From a checkpoint of a small transformer trained on Wikipedia: attention and MLP in parallel.
Each number is 128 + 24 x the weight over its row's rms, rounded and kept within 0 to 255. Layers, rows and columns count from 0. The size above them is the row's rms in percent of the matrix's.

# layer 4 MLP up, 384x96, rms 0.0357, rows 100-168, columns 0-47
size [ 18  15  15  13  17  13  16 132  22  16  20  17  21  20  22  17 180  14  14  18  16  27  15 261  54 170  22  16  29  14  18 299  16  15  16  16  15  17  18  14  15  24 386 101  82 208  15  15  99 277  17  20  28  11  15  16 314  12 109  15  18  14  15  15  17  23  17 241 361]
[[161 123 161 150 132 161 161 122 145 133 156 128 128 121 128 153 146 171 114 135 133 153 120 144 156 150 114 130 106 162 113 178 119 151 101 112 116 130 137 177 110 139 134 146 106 109 128 115]
 [130 105 161 155 136 162 157 141 202 144 118 105 155 133 110 127 148 173 111 139 132 140 138 107 137 173 102 128 114 158 142 129 149 123 129 137 125 108 135 154  89 128 102 202  99 122 138 105]
 [149 127 111 144 101 132 109 116  86 122 164 131 116  97  29 140 107  98 133 127 124  99 126 144 135 120 148 117 138 140  66 157 133 137 114 139 155 150 139 142 135 143 132 107  93 142 122 167]
 [ 94 105 131 136 137 144 153 131 209 120  85 126 145 145 124 107 142 113 135 134 109 161 108 135 107 150 108 105 137 110 151 107 117 110 118 155 147 122 134 124 120 121 112 137 122 127 146  76]
 [ 78 120  77 131 124 136 105 116 113 106 101 120 107  97  71 139 104 116 123 119 130  66 133  85  89 115 104 113 143 119  95 111 128 114 126 142 152 147 118 102 127 149  95 129  94 161 121 149]
 [113 135 143  99 179 134 142 137  86 136 105 107 108 111 169 140 129 114 130  98 152 124 120 105 147 147 110 151 122 170 155 119 130 145 117 129 107 136 116 116 111 160 140 117 130 140 101 101]
 [132 130 158 152 139 130 180 138 159 132 160 136 149 165 163 130 163 123 128 128 135 181 114 143 130 151 123 133 127 116 135 106 108 129 101 134 118 112 133 158 108 107 147 119 129 100 154  92]
 [163 173 133 145 131 146 135 112 123 102 146 114 117 114 100 164 119  88 128  80 130 164 108 147 134 106 112 131 134 117  84 167 147 142 137 128 103 165 139 166 111 118 143 158 141 118 101 134]
 [ 49 134  99 141 131 117 118 109  90 100 126 143 108 103  83 130 111 100 108  92 102  78 118 109 106 114 108 109 128 100  92 109 103 119  86 123 128 129 122  61 125 116 102  96  98 122 119 123]
 [142 101 102 168 136 162 154 102 176 162  97 117 125 113  83 139 123 105 157  91 137 116 145 116 118 140 148 108 128 103 114 151 134 126 141 128 143 119 116  80 112 142 129 211 107 137 124 143]
 [ 91 131 147 159 127 100 114 126 120 125 140 138 124 121  89 124 119  78 145 120 133 113 147 114 130 118 168 140 142 111 139 132 138 123 122 127 131 136 143  96 113 129 130 179 126 141 134 148]
 [197 103 162 138 101 160 144 124 178 139 167 117 139 129  75 127 139 155 102 148 137 124 132 145 148 143 130 133 108 135 128 151 145 125 103 130 110 121 142 171 101 120 141 184 104 109 125 117]
 [117 107 154  95 118  91 121 129 111 124 106 104 140 120 135  90 135 109 138 119 117 139 133 118 144 126 164 128 138 121 169 114 150 119 121 128 109  99 117  96  93 127 113 145 131 127 104 106]
 [118 109 107  72  88  92 118 125  86 109 133 119 111 123 110 108 106 105 111 108 101  81 131 126 120  89 124 113 104 117 136 125 133 112 119 118 108 129 123 115 122 101 127  73 113 110 105 124]
 [149 148 153 174 152 158 166 108 106 124 160 149 121 111 106 149 128 111  96  96 115 138  96 132 122 139 132 106 132 102  75 155  97 141 100 101 107 120 137 107  98 105 141 162 105 105 133 140]
 [110 126 102  76 102 106  63 123  82 120 117 108 113 115 120 121 106 117 140 126 150  65 157  94 121  88 118 151 130 118 140 133 153 109 133 135 123 123 112  85 125 148 121 164 123 131  97 143]
 [125 117 135 133 161 149 180  97 137 140 137 120 104 147 147 154 142 147 166 154 139 177  99 128 155 121 114 150 164 123 131  98 152 139 105 130 128 121  88 119 114 145 160 115 115 130 143 124]
 [ 95 153 116 130 144 168 102 118  95 126 131 109  88  97 163 173 118 130  79 115 165 118 113  88 122 116  69 134 113 152  93 136 119 138  87 114 113 123 104 139 110 136 152 134  87 134 104 128]
 [161 116 134 133 103 169 115 121  85 143 145 129  94 101  99 153 127 122 113 120 151 101 107 115 126 105 118 116 114 115 115 164 119 128 120 131 127 126 109  93 117 132 140 142  94 123 117 162]
 [171 113 130  88 102 131  71 149  66 144 137 107 147 132 147 108 118 127 150 135 132 127 146 123 153  94 188 137 163 147 163 146 155 124 139 141 136 105  89 157 115 153 146 142 114 145 101 138]
 [106 138 106  90 122 131 124 145 164 144  96 107 126 139 229 133 132 133 162 148 153 137 161 107 139 119 138 150 140 137 169 116 163 136 175 144 130 130 104 133 154 154 137 120 151 152 108 136]
 [138 150 142 163 156 155 129 116  85 126 144 161 106 109 128 153 118 102 116 104 126 145  99 120 108 127 126 108 129  98  58 155  82 138 113 113 119 138 133 115 102 114 139 112 111 107 140 160]
 [ 62 157 147 155 137 123 123 109 124 105 170 170 103 115 131 157 104 105 143 107 129 147 136 107 118 112 119 154 164 126  92 171 115 123 101 114 120 151 141 120 131 125 141 123 121 133 132 170]
 [165 173 145 143 168 118 119 119  90 103 119 149  97  99 142 162  94 116 100 163 110 160 115 116 112 119 135 100 122  91  60 121 134 120 142 126 140 144 150 114 117 118 119 192 124  94 129  94]
 [159 154 162 171 148 134 134 113 102 114 164 171 120 114 119 146 126 117 114 115 122 134 114 123 103 112 135 112 139  97  68 159  88 137 105 114 110 145 135 107 101 109 131 119 109 107 148 158]
 [196 169 124 162 145 117 141 100 107 111 170 169 100 106 153 161 126 108 114 114 128 108 132 108 110  97 106 114 149 112  67 144 113 146 112 105  99 149 140 141 103 121 151 167 120 115 154 140]
 [166 123  97 154 140 165 143 122 184 153 108 131 132 139 120 149 131 132 176 143 148 138 141 127 124 140 126 123 140 133 116 154 137 130 160 140 150 147 124 168 154 152 141 158 141 141 144 142]
 [150 134 100 168 132 114 114 123 142 142 104 141 140 131 130 116 134 120 197 142 128 139 150 138 125 113 170 112 155 134 122 132 125 134 161 157 168 145 121 115 179 146 112 155 149 135 144 155]
 [ 80 125 121 111 105  83  91 118  96 106 141 126 127 114  95 107 114 107 122 125 107 100 129 113 133 103 136 138 111 113 126 101 120 120 109 122 119 119 130  94 117 123 123 129 126 125 108 108]
 [147 116 103 116 112 134 110 132 127 120 140 104 151 111  97 128  96 134 159 130 114  60 137 110 115 114 157 132 185 112 124 153 158 131 138 144 132 137 132 138 146 153 121 101  97 164 114 184]
 [ 59 122 155 139 137  84 122 147 123 109 159 134 149 134 114 109 138 136 147 152 111 125 149 127 157 155 143 156 137 150 192  99 145 118 106 144 137 138 145 129 151 142 131 149 119 143 122  92]
 [141 176 119 122 108 112 105 120 124 111 165 154 141  84 152 137  98 122  87 104 134 141 110 164 157 109 105  71 133  84 118 119 124 167 160 125 141 138 102 162 124 108 126 116 162 140 135 141]
 [122 139 113 138 157 139 145 103 126 129 136 159  95 113 172 157 111  86 120  96 138 142 118 103  96 119 129 105 119  91  87 143  96 129 135 101 106 136 113  78 119 122 142 127 127 116 109 149]
 [134 137 101  85 114  85 144 133 133 115 152 130 143 160 156  93 122 116 172 130 115 120 133 140 130 107 153 145 113 123 176  76 144 117 161 127 116 108 135 121 156 110 144 111 161 120 135 104]
 [151 125 122 181 147 171 141 105 147 156 115 127 119 119 129 162 127 123 145 108 156 145 144 109 121 140 146 120 146 119 112 167 132 125 138 126 127 142 113 116 124 138 134 190 121 139 129 166]
 [153 146 138 117 141 170 156 125 178 134 130 141 108 138 177 174 126 135  95 130 161 134 126 127 101 154  79 138 112 126 128 137 124 131 144 118 127 139 120 153 133 123 145 117 124 130 136 146]
 [113 104 178 124 151 175 134 115 167 127  65 119 112 121 111 158 130 136  77  99 150 189 104 103 106 174  94 129 136 134  97 134 127 123 123 116 118 137 121 101  71 129 114 146 123 116 129 131]
 [126 132 107 164 142 119 133 123 116 141 150 150 121 125  76 124 131  74 152  88 111 138 132 146 129 119 171  99 144 107 100 130 126 127 121 138 140 134 148  74 150 117 143 132 135 135 132 147]
 [153 156 160 127 152 130 146 130  91 127 156 162 101 116 189 145 126 117 104 124 138 145 106 120  94 105 105 116 121 113  95 155  89 126 115 107 113 140 131 100 114 106 140  95 123 104 139 151]
 [156 143 131  90 129 109 148 161 131 137 159 151 149 166 193 105 119 133 161 147 102 152 141 152 130 124 169 139 130 140 172 135 139 121 168 111 120 140 145 184 164 105 148  68 155 110 139 136]
 [156 128 131 192 148 157 137 101 186 137  78 124 144 114  64 159 131 115 135 109 139 110 143 127 113 157 110 117 146 116 108 137 133 130 129 137 144 139 126  91 106 163 132 192 119 150 141 159]
 [157  99 124 127 131 150 176 128 227 145 102 118 158 141 100 124 142 146 153 131 124 138 133 129 122 151 108 116 108 126 144 149 139 122 142 134 122 120 134 116 124 124 121 162 141 119 136 103]
 [164 153  99 156 157 123 101 144 144 118 130 157 163  89 123 127 102 133  95 112 132 135 116 129 148 167 114 144 140 108 100 134 109 112 145 106 143 138 143 141 148 115 157 111 120 101  96  80]
 [122 159 110 138 159 126 161 127 100 129 148 139 117 130 132 143 136  87 156  80 153 100 116  87 101 126 101 132 124 133  95 162  91 145  97 108  91 142 122 128 112 125 138 126 132 106 108 105]
 [144 166 129 173 147 119 137  99 109 104 154 168  99 119 153 153 106 101 124 124 120 125 128 130 110 116 109 118 141  82  67 136 107 147 119 111 118 144 134 121 115 107 133 110 107 108 149 158]
 [129 162 118 172 132 125 152  99  67 134 150 116 134  90  75 149 141 119 148 125 108 148 116 128 102  85 154 137 169 122 129 171  91 153 146 132 118 119 138 106 119 141 132 134 126 121 140 132]
 [170 165 173 145 140 173 155 138 138 119 164 135 129 141 165 161 118 135  97 120 137 185 105 130 128 145 110 124 126 159 110 133 116 139 139 108 135 143 118 178 100 133 161 163 122 130 149 170]
 [ 59 148 123  99 132 128 108 130  77 103 125 137  89 117 169 156 114  85 105 100 144 163  96 101 101 114 114 135 124 106  89 144 120 133 132  93 103 137 131  98 105 106 152  94 129 112 111 134]
 [148 153 166 165 133 129 126 112 106 109 161 170 111 114 147 144 115 108 102 127 112 142 109 150 122 128 152 116 149  82  66 145 120 138 133 113 115 146 145  96 124 100 139 143 121 110 149 168]
 [135 164 132 147 163  99 139 140 150 138 154 160 106 107 123 120 124 106  98 132 110  90 156 121 134 156 111 144  88 121  66 151  90 125 188 128 103 157 109  99 135  96 126 119 119  91 175  89]
 [103 107  85 143 100 125  97 106 113 119 114 116 107 101  86 123 105  97 143  99 120  67 145 104 124  99 147 118 143 103 104 130 133 120 117 126 132 121  99  94 111 141 120 169  96 137 116 141]
 [104 105 115 134  91 129  99  96 129 132 119 113 113 106  60 131 126  94 124  97 133  82 133 119 120 114 108 117 117 110 100 155 127 115  99 120 115 121 105  77 101 117 135 147 108 126 112 123]
 [118 151 141 165 146 144 141 107 130 108 144 166 103 110 127 159 122 111 113 112 118 112 112 117 104 124 104 115 122 108  73 155  88 134 101 113 119 138 141 117 109 114 123 129 105 106 145 141]
 [ 85 148 161 112 135 119 106 130  96 100 130 136 116 108 202 165 121 143 104 126 145 145 113  90 145 125 142 135 135 164 133 150 119 144 138 101  96 130 120  95 110 155 120 117 127 120 105 177]
 [ 86 136 135 117 132 108 108 141  67 109 124 105 128 123 126 117 124 143 139 128 133 158 126 127 155 115 178 142 161 159 136 105 146 139 132 133 129 129 124 146 136 151 116  84 135 138 114 131]
 [ 61 170 140 119 160 118 110 129  83 105 135 137  94 109 172 139 119 103 104 108 155 133 109  70  95 105  99 150 115 109 111 126  91 136 116  95 107 135 109  91  96 125 148 138 129 121 108 134]
 [139  88  98 168 175 131 162 107 128 172 101 170 122 112 111 151 139 124  86 117 111 173 130 123 125 126 102 161 151 131  92 109 152 111 136 119  97 149 123 112 174 117 142 152 141 121 103  95]
 [163 133 150 158 121 139 123 119 160 115 174 162 115 126 150 152 126 132 125 117 129 152 114 135 110 126 107 134 159 107 119 157 138 118 149 103 133 149 131 169 138 100 169 129 111 117 142 166]
 [162 163 144 177 138 124 136 105 162 106 154 173 109 115 148 156 118 109 125 130 126 142 126 136 107 113 136 109 149  99  61 156 128 149 138 106 111 140 140 140 113 104 130 140 112 107 169 173]
 [150 107 120  82  92  94  97 119  69 122 104 106 143 137 137  91 124 131 162 148 109 118 129 155 162  89 142 130 150 143 182 130 146 116 122 142 127 106  97 132 140 138 115  91 142 124 115 105]
 [146 106 153 150 113 132 162 130 210 127 141 119 156 134  76 123 157 141 137 136 123 149 131 141 132 145 112 128 113 128 132 144 136 124 118 135 126 121 141 144 108 119 129 177 126 106 143  98]
 [106 152 107 110 152 132 115 129  75 131 112 128  97 132 248 157 124  84 138 114 159 154 121 100 129 122 115 132 151 149 145 123 140 139 151 120 126 121 102 114 124 152 157 109 135 131 114 158]
 [122 159 113 125 141 117 115 117  53 134 130 158  97 123 162 132 104  71 165 116 141 152 119 112 131 102 149 123 159 107 115 163 102 134 119 120 128 136 111  85 134 141 149 120 141 131 112 177]
 [179 106 133 186 132 146 139 109 160 162 110 125 136 118  70 132 135 108 166 106 136 140 138 142 142 144 178 110 152 124 137 165 145 126 139 137 146 133 122  96 131 145 135 187 126 143 135 162]
 [183  96 142 147 141 142 152 125 178 159 102 114 143 125  90 133 156 123 129 134 145 121 134 123 133 159 135 116 126 118 162 155 138 120 134 132 103 125 116 113  95 134 142 192 130 128 140 107]
 [138 123 144 159 136 123 137 134 139 142 157 145 142 135 108 124 142 101 156 115 129 135 139 138 140 134 174 115 138 120 129 139 128 122 134 141 119 123 143 108 136 116 146 151 137 123 138 123]
 [132 106 174 135  89 120 104 134  91 107 145 124 135 132  79 128 141 119 101 117 124 136 117 139 120 117 121 115 147 116 107 133 145 115 106 131 129 122 133 156  81 110 136 126  95 110 154 125]
 [147 155 155 151 158 137 134  88 103 108 153 155  82  71 149 171 105 110 110 132 142 147 147 160 101  99 137  96 131 107  51 145 152 160 115 103 123 137 162 152 127 110 140 158 123 110 119 134]
 [145 135 113 135 125 124 150 120 135 105 162 116 164 106 146 152 129 105  80 127  95 132 155 111  78 128 145 119 145 111  74 103  93 122 169  93 122 103 123 155 145 114 139 127  93  98 168 109]]
# layer 4 MLP down (transposed), 384x96, rms 0.0221, rows 100-168, columns 0-47
size [ 19  16  15  15  20  16  18 143  16  18  19  17  16  15  15  16 196  18  13  20  15  19  16 258  25 139  15  15  20  21  21 302  15  17  18  15  18  16  19  17  18  19 314  71  35 198  15  15  49 253  17  16  17  15  15  16 299  13  58  15  18  15  16  16  16  17  16 245 289]
[[154 161 121 121 182 122 131 152 123  99 101 109 144 138 134  93  95 153  98 140 118 149 122 159  54 159 153 107 115 124 142 120 133 127 130 131 134 144 114 131 156 116 119  88 154 133 165 137]
 [151 153 126 116 134 129 115 173 118 131 121 134 113 160 146 108  90 161 135 147 135 169 133 175 129 117 168 143 145 131 156 133 120 104 143 126 133 145 121 142 154 156 163  83 163 135 113 180]
 [108 175 152 104 107 128 152  97 141 146 179 152 141 146 181 143 157 168 132 137 136 126 101 144 136 145 106 112 107 116 138  85 139 149  94 151  67 115 153 137 144  94  98 150 116 116 161 113]
 [140 144 118 151 105 105  77 118 124  77 123 126 145 121 122 102  81  92 144  93 123 157 161 131 152 104 120 182 121 160 125 124 134 111 137  71 106 139 118 114 110 134 125  90 110 106 102 177]
 [127 109 162 108  91 117 135 127 134 164 177 153 152 110 111 148 161 110 147 119 131 135 136 142 144 162 141 118 130 123 117 114  93 146  96 164  94 126 158 141 153 110 160 151 145 109 126 124]
 [156  99 137 124  81  96 130 110 111 180 143 150 136 117  82 158 118  98 115 138 116 117 149 129 108 173 130 134 126 106  53 101 110 128 129 162  86 113  59 113 150 131 158 157 139 108 111 120]
 [145 168 111 140 149 126 106 129 139  80  79 131 111 136 147 105  93 105 125 146 124 141 126 127 154  69 133 160 129 151 160 160 166 116 161  84 134 147 110 108 125 166 113 122 109 146 106 144]
 [110 133 111 108 142 118 169 145 124 161 122 241 156 137 131 100 120 159 135 163  92 118 107 152 139 139 152 127 119  93 136 103 133  91 119 112 162  99  99 120 126 122 128 120 122 130 153 111]
 [107  99 151 120 100 105  98 108 146 128 105 165 152 126 119 114 153  85 124 137 125 136 135 102 163 121 107 137 116 134 124 118  91 156 101 125  86 140 152 109 131 123 173 161 111 137 102  91]
 [139 141 103  85  67 133 103 165 112 137 170 145 113 143 131 100 117 131 100 150 143 165  93 158 119 150 131 128 119 128 118 117  79 151 114 143  87 128 153 154 156  92 130 104 147 108 131 178]
 [ 89 113 105 124  79 139 140 118 120 172 177 136  92 151 188 123 165 141 123 151 160 122 123 138 180  85  98 128 146 149  83 138 110 116 154 154  70 117 131 128 103 123 110 140 112 119 105 145]
 [142 195  95 125 176 138 153 139 122  97  99 128 112 158 182  87  84 159  93 149 132 146  87 160  88 126 129  90 116 126 166 138 132 130 145  98 150 136 129 136 154 128  83  88 153 121 144 138]
 [116 128  94 150  94 153 143 163  93 187 133 123  97 142 152 155 148 158 110 159 161 112 145 140 144 115 125 148 137 167  84 111 137  84 185 160 107 138  98 149 111 118 152 125 125 126 112 116]
 [102 144 101 129 170 143 168 142 141 130 127 128 124 139 164 121 184 149  65 127 123 135 101 100 119 132 139  89 119 139 148 115 135  71 122 133 134 105 137 117 113  92  67 145 100 150 110 124]
 [131 144 117 114 130 136  94 147 122  87 112  96 114 144 139 106  78 154 127 154 126 142 124 135 135  95 120 150  86 120 132 110 140 114 124 123 101 167 133 134 165 138 110  90 151 157 126 134]
 [112  86 114 129 121 131 176 145 112 216 175 112  81 123 129 120 165 133 102 133 149 104 110 126 139 123 129  94 132 138 109 123  93 134 129 156 126 114 142 157  86 118 127 145 102 126 129 132]
 [124 138 114 139 142 139 117 183 129 118 144 135 176  93 129  83 129 134 102 109 118 109 140 116  82 126 142 107  77  95 125 149 133 126 109 111 110 130 141 134 129  98  99 141 119 134 107 151]
 [164  99 134 101 117 102 147 117 114 178 130 144 115 117  77 133 124 129 137 129 121 118 150 136 106 186 147 113 109  82 109  94  84 136 117 163  94 123 102 148 185 128 132 143 129 115 149 123]
 [142 117 110 106 124 129 110 136 113 119 152 186  96 128 108 109 106 115  80 137 111 126  89 144  87 176 107  79 125 134 147 156 112 163 118 131 117 117 130 154 145 130 103 111 141 129 138 142]
 [129 123  97 163  95 137 153 121 121 205 148 134  94 126 146 128 167 129 125 136 177  99 157 147 112 162 117  94  98 119  96 118 148 113 152 150 102 129 134 142 127 103 119 131 128 134 136 123]
 [181 107 105  95 118 113 153 136 117 186 160 150 109 113  82 151 146  96 100 128 134 101 132 132  91 184 107 105 131 133 106 137  95 111 122 170 140 100  99 131 136 110 139 143 133 103 113 113]
 [119 112 154 142 129 121  75 100 145  79 139 129 147 138 123 124 125  72 128 139  95 117 118 144 138 142 123 153 156  98 132 140 137 171  86 125 108 179 143 107 221 153 117 134 157 160 115 112]
 [107  91 108 135 141 104 113 134 106 174 142  95 124  98 115 106 163  88 113 155 146 107 136 116 193  92 115 138 114 104  92 120 101 120 123 143  89 133 130 119 136 100  88 161 100 114 115  93]
 [122 123 178 136  63 125 138 117 126 125 105 116 140 114  86 106 145 111 154 153 114 151 127 115 184 137 158 148 114 132 135 142  92 101  91 154 126 100 107 117 116 140 153 123 111 152 132  63]
 [ 87 118 143 153 140 125  76 104 126  90 106 107 107 119 163 108 133  70 138 141 106 109 103 162 189 102 108 148 135 112 151 133 167 132 115 111 121 168 109 100 197 161 130 132 144 168  77  88]
 [ 91 123 138 139 102 142 102 144 107 148 101 106 157 100 124  64 132 110 139 137 117 138 124 147 141 137 144 140 104 112 209 140 131 115 127 135 155 121 102  84 178 122 126 100 133 129 124 114]
 [123 146 150  95  90 100 114 122 146 135 173 129 164 100  94 119 122 108 101 111 130 145 107 142 128 161 132 140 117 103 136 126  93 170  84 134 120 122 146 117 140 106 105 112 144  86 161 187]
 [ 83 136 166 109  69 128 117 121 157 121 148 126 146 111 122 154 134 112 144 112 119 129 118 137 130 142 107 166 133 133 128 131 127 167  85 127  98 120 171 116  92 117 162 158 122 128 146 125]
 [101 148 129 143 135 141 187 123 130 171 130  98 124 148 178 124 156 170 148 139 169 123 149 137 149  96 116 112 123 140 104 138 150 115 163 121 140 101 134 157  82 132 128 170 110 132 153  87]
 [117 115 126 115 100 138 140 146 118 194 179 127 129 151 167 146 187 155 144 123 158 128 149 136 168 140 124 113  74 108 117  95 117  94 115 166 102 117 127 140  81 108 152 126 135 132 127 109]
 [119 154 123 160 115 138 158 114 127 159 117 130 126 140 166 117 126 140 155 137 164 145 157 124 168  69 113 140  95 150 108 128 141 100 163 111 109 100 121 119  73 143 138 140  89 123 119 110]
 [115 114 146  86 110 124 174 136 133 124 117 176 149 127 114 133 147  79 124 136 125 113 123  82 177 179 114 161 152 118 191 128 161 112 122 137 106 119 122 142  56 170 127 121 118 138  93 137]
 [150 102 106 117  96 111 101 145 110 128 143 152 145 118 106 122 168  67  94 135 122 135 107 137 133 168 146 126 147 128 122 128  84 148 116 168 115 153 131 131 205 128 114 142 154 103 123 107]
 [107 148 135 155 135 156 128 130 151 115 127 123 110 145 167 122 146 139 121 122 135 115 117  88 150  67 109 122 127 135 156 149 157 110 142 115 193 109 141 131  76 134 111 148 106 151 112 125]
 [132  95 103  81  86 117 114 154 114 168 143 154 124 113  87 123 126 125 115 152 158 139 101 141 128 151 122 136 122 104 111 115  53 158 118 168  95 123 138 130 173 115 128 135 154 100 137 141]
 [188 114  99 122 155 111 125 146 119 112 141 127 116 123  95 110 129 110 122 108 121 144 101 116 115 158 150  96 138 123 134 139  97 143 132 136 146 153  98 134 188 128  89 118 141 119 113 165]
 [160 111 113 127 111 106 109 155  86 145 147 109 129 104  82 112  98  78 147 151 121 132 126 141 149 137 143 157 160 115  75 120  89 147 125 150 112 141 100 134 184 152 136 117 130 112 120 172]
 [109 133 140 105  81 152  79 106 142  78 142 177 143 183 185 134 152 113 128 150 123 159 119 103 166 114  99 150 129 168 129 120 124 130 114 105  95 139 178 112 129 121 114 142 105 140 119 132]
 [124 102 117 162 160 121  74 128 143  54 101 125 115 100  93 126 103  72 111 122  81 120 116 134 112 127 124 152 162 121 155 166 141 157 107 129 146 162 116 104 188 136 107 141 140 146 108  95]
 [101 129 104 160 167 139 113 117 153  89  84 119 124 126 158 116 152 119 103 103 119 119 118 102 142 104 126 109 105 130 146 143 160 105 127 106 177 117 120  94 128 118  92 121 119 142 103 118]
 [147 119 135  92  75 125 121 141 122 152 197 111 130 131 122 136 117 162 165 133 149 159 115 143 143 139 136 151 117 113 128 121  82 140 111 158  90 149 120 136 111 100 130 117 138 118 137 167]
 [133 166 105 123 145 133  99 186 121 105 142 132 123 150 147  85  92 161  94 135 147 170 118 149 140 118 157 159 130 162 169 142 113 118 139 125 165 136 124 146 117 132 121  70 144 115 133 198]
 [167 123 140 166 129 126 160 131 146  98 149 236 146 146 110  81 151 127 143 134 121 116 123 120 155 130 125 123 162 106 110  84 110 129 117 118 167 110 105 124 165 137 108 135 164 110  81  82]
 [137 109 143 147 101 149  77 117 109 162  86 167 146 128 129  98 122 140  93 166 107 126 124 171 150 132 141 100 108 105 117 124 176 108 159 146 126 119 112 132 182 125 148 130 102 127 166 164]
 [ 78 134 172 125 127 127 123  93 127 141 161  84 138 125 148 121 160 100 141 109 104 103 109 129 170  80 129 124 105 102 174 106 111 129  85 116  93 121 118 125 141 139 126 142 149 150  96 115]
 [137 115 145 107  96 124 101 131 164 113 113 168 124 160 167 113 107 172 124 145 137 110 149 149 142 157 126 110 101 139  90 121 138 115 126 105 129 114 138  97 228 146 117  98 138 133 107 121]
 [146 140 122 124 156 120 116 137 128 128 138 138 139 115 135 129 133 125 172 128 111 127 127 131 105 122 170 153 163  93 123 147 138 122 126 168 138 145 121 118 216 116  76 136 174 131 147 141]
 [143  83 111 142 141 121 106 102 109 148 125 153 114 106  78 123 113  51 102 133 101 104 136  98 144 129 103 122 148 124  85 145  93 121 120 150 136 120 123 133 190 133  97 139 124 122 105 113]
 [ 93 147 105 120 151 120 140 103 138 137 131  66 110 147 145 137 127  81 146 130 132  78 131 105 180 101 111 141 122 108 194 130 116 146  97 104 119 128 110 129 169 170  98 112 163 149 115  77]
 [120  76 166 126 100 117 126 141 132 157 112 183 146 125 101 112 164  77 128 179 133 111 138 113 124 148 127 177 134 166 161 135 125 107 159 169 143 134 142 129  47 129 106  81 143 164 115 129]
 [124 137 119  93  75 141 155 143 126 193 179 128 115 133 135 119 155 135 120 148 176 141 110 153 115 152 121 113 100 116 115 114 104 147 117 150  80 121 164 147 109  88 140 133 127 123 137 154]
 [131 143  84  99 120 136 162 147 113 170 143 139  97 156 131 109 118 190  83 172 191 153 102 120 139 141 127 110 117 142 137 131  93 123 139 148  93 127 135 147 119 123  85 122 116 111 150 178]
 [123 123 148 140 163 120  80 130 153  81 127 104 157 132 125  84 105  93 130 139  98 146 121 158 134 122 135 149 141 122 126 141 122 155  86 112 122 175 144 120 179 145 133 116 145 154 113 142]
 [150 104 139 120 125 118 141 164 109 170 147 141 148 112 132 148 162  85 144 128 116 122 133 141 100 153 158 125 151 112  83 130 103 142 137 200 128 139 121 127 179 133 151 158 171 131 140  77]
 [131 120 155 130 101 112 150 106 134 173 133 144 157  98 142 178 161  75 150 134 107 100 135 131 116 162 128 126 125 110  65 108 137 142 122 155 105 117 142 130 139 122 166 180 139 127 145  80]
 [143  61 125 136 128 128 110 119 119 151 138 138 103  90  78 130 119  79 139 149 103  95 135 125 126 128 114 134 163 121  99 156 120 149 120 174 159 122 122 125 201 145 127 158 143 129  91  97]
 [110 116 124 110  98 126 103 172 163 143 146 202 109 146 125  68 165 190 144 142 121 103 112 111 131 132 130 115  99 117 143 150 114 120 113 163 170 107 111 116 105 124 111  95 110 130 139 153]
 [123 155  87 163 151 160 128 148  94 136 131  97  93 124 112 113 118 111 110 127 154 138 122 109 185 101 137 137  84 131 132 143 159 132 147 128 124 154 143 120 126 103  61 113 110 160  94 158]
 [ 81 157 154 122 137 141 121 109  92 145 153  94 113 118 143 104 134  92 123 112 113  99 129 122 202  95 142 140 115 102 212 114  89 128  87 129 133 134 126 115 188 148 127 121 160 155  83  88]
 [102 137 103 163 108 112 151 138 138 164 120 124 126  93 132 144 139 157 120 125 166  99 154 100  99 131 102 136  98 144 111 117 151 123 169 124 125 131 124 127  44 102 121 128  87 142 163 127]
 [142 190 103 131 163 138 122 162 142  99 105 137 107 158 171  88  70 151 120 149 144 161 117 149 143  97 141 154 141 163 170 162 145 124 142 102 147 141 131 135 134 150 106  93 149 127 141 169]
 [164  67 113 117  98 107 107 144 119 172 161 155 129  96  80 150 149  93 118 129 107 107 161 107 119 154 121 137 142 117  86 128  88 119 128 186  93 146 104 111 123 109 126 135 115 141 113 115]
 [ 95  68 136 140 110 129 105 123 118 154 176 138 140  85 106 145 169  93 108 160 132  87 141 109 147 126  95 170 139 146  80 117 115 162 125 180  94 141 153 119 126 104 118 163  98 134 119  98]
 [125 144 119  87  44 145 117 153 120 131 179 140 127 144 160 131 132 157 129 152 164 165  97 142 124 150 123 140 105 131 114 118 101 167 132 145  81 133 151 130 133 108 124 124 140 120 150 174]
 [145 137  89 124  73 144 109 154 104 143 135 154 102 147 132 115  92 165 101 128 168 154 104 144 126 134 141 147 110 134 127 131 111 153 160 140 137 130  80 129 163 129 120  98 155  95 116 176]
 [100 155 113 136  82 157 114 104 129 124 130 168 110 189 183 126 135 128 121 151 166 151 122 128 184  85 112 167 123 164 137 139 138 126 149  96  96 143 154 102 119 157 108 146 121 152 105 146]
 [123 175 107 156 140 133 121 102 133 123  98 144 104 139 159 119  92 126 138 136 137 147 120 122 169  75 121 150 113 151 142 169 173  95 154 100 102 146 112 120 119 161  85  97  95 149 102 168]
 [128 105 129 115  95 149 137 138 107 113 126 159 151 170 136 100 148 100 130 151 106 149 113 101 201 146 148 147 112 141 167 108 114 106 125 140 149 101 104 137  91 106 116 132 106 124  99  81]
 [143 132 140 111 128  74 122 150 143 120 158  67 128 116 134 148 127 157  93 163  88 130 147  86 105 122 165 142 116 122 109  94  99 144 125 134 114 105 133 170 213 131 102 102 130 120 134 119]]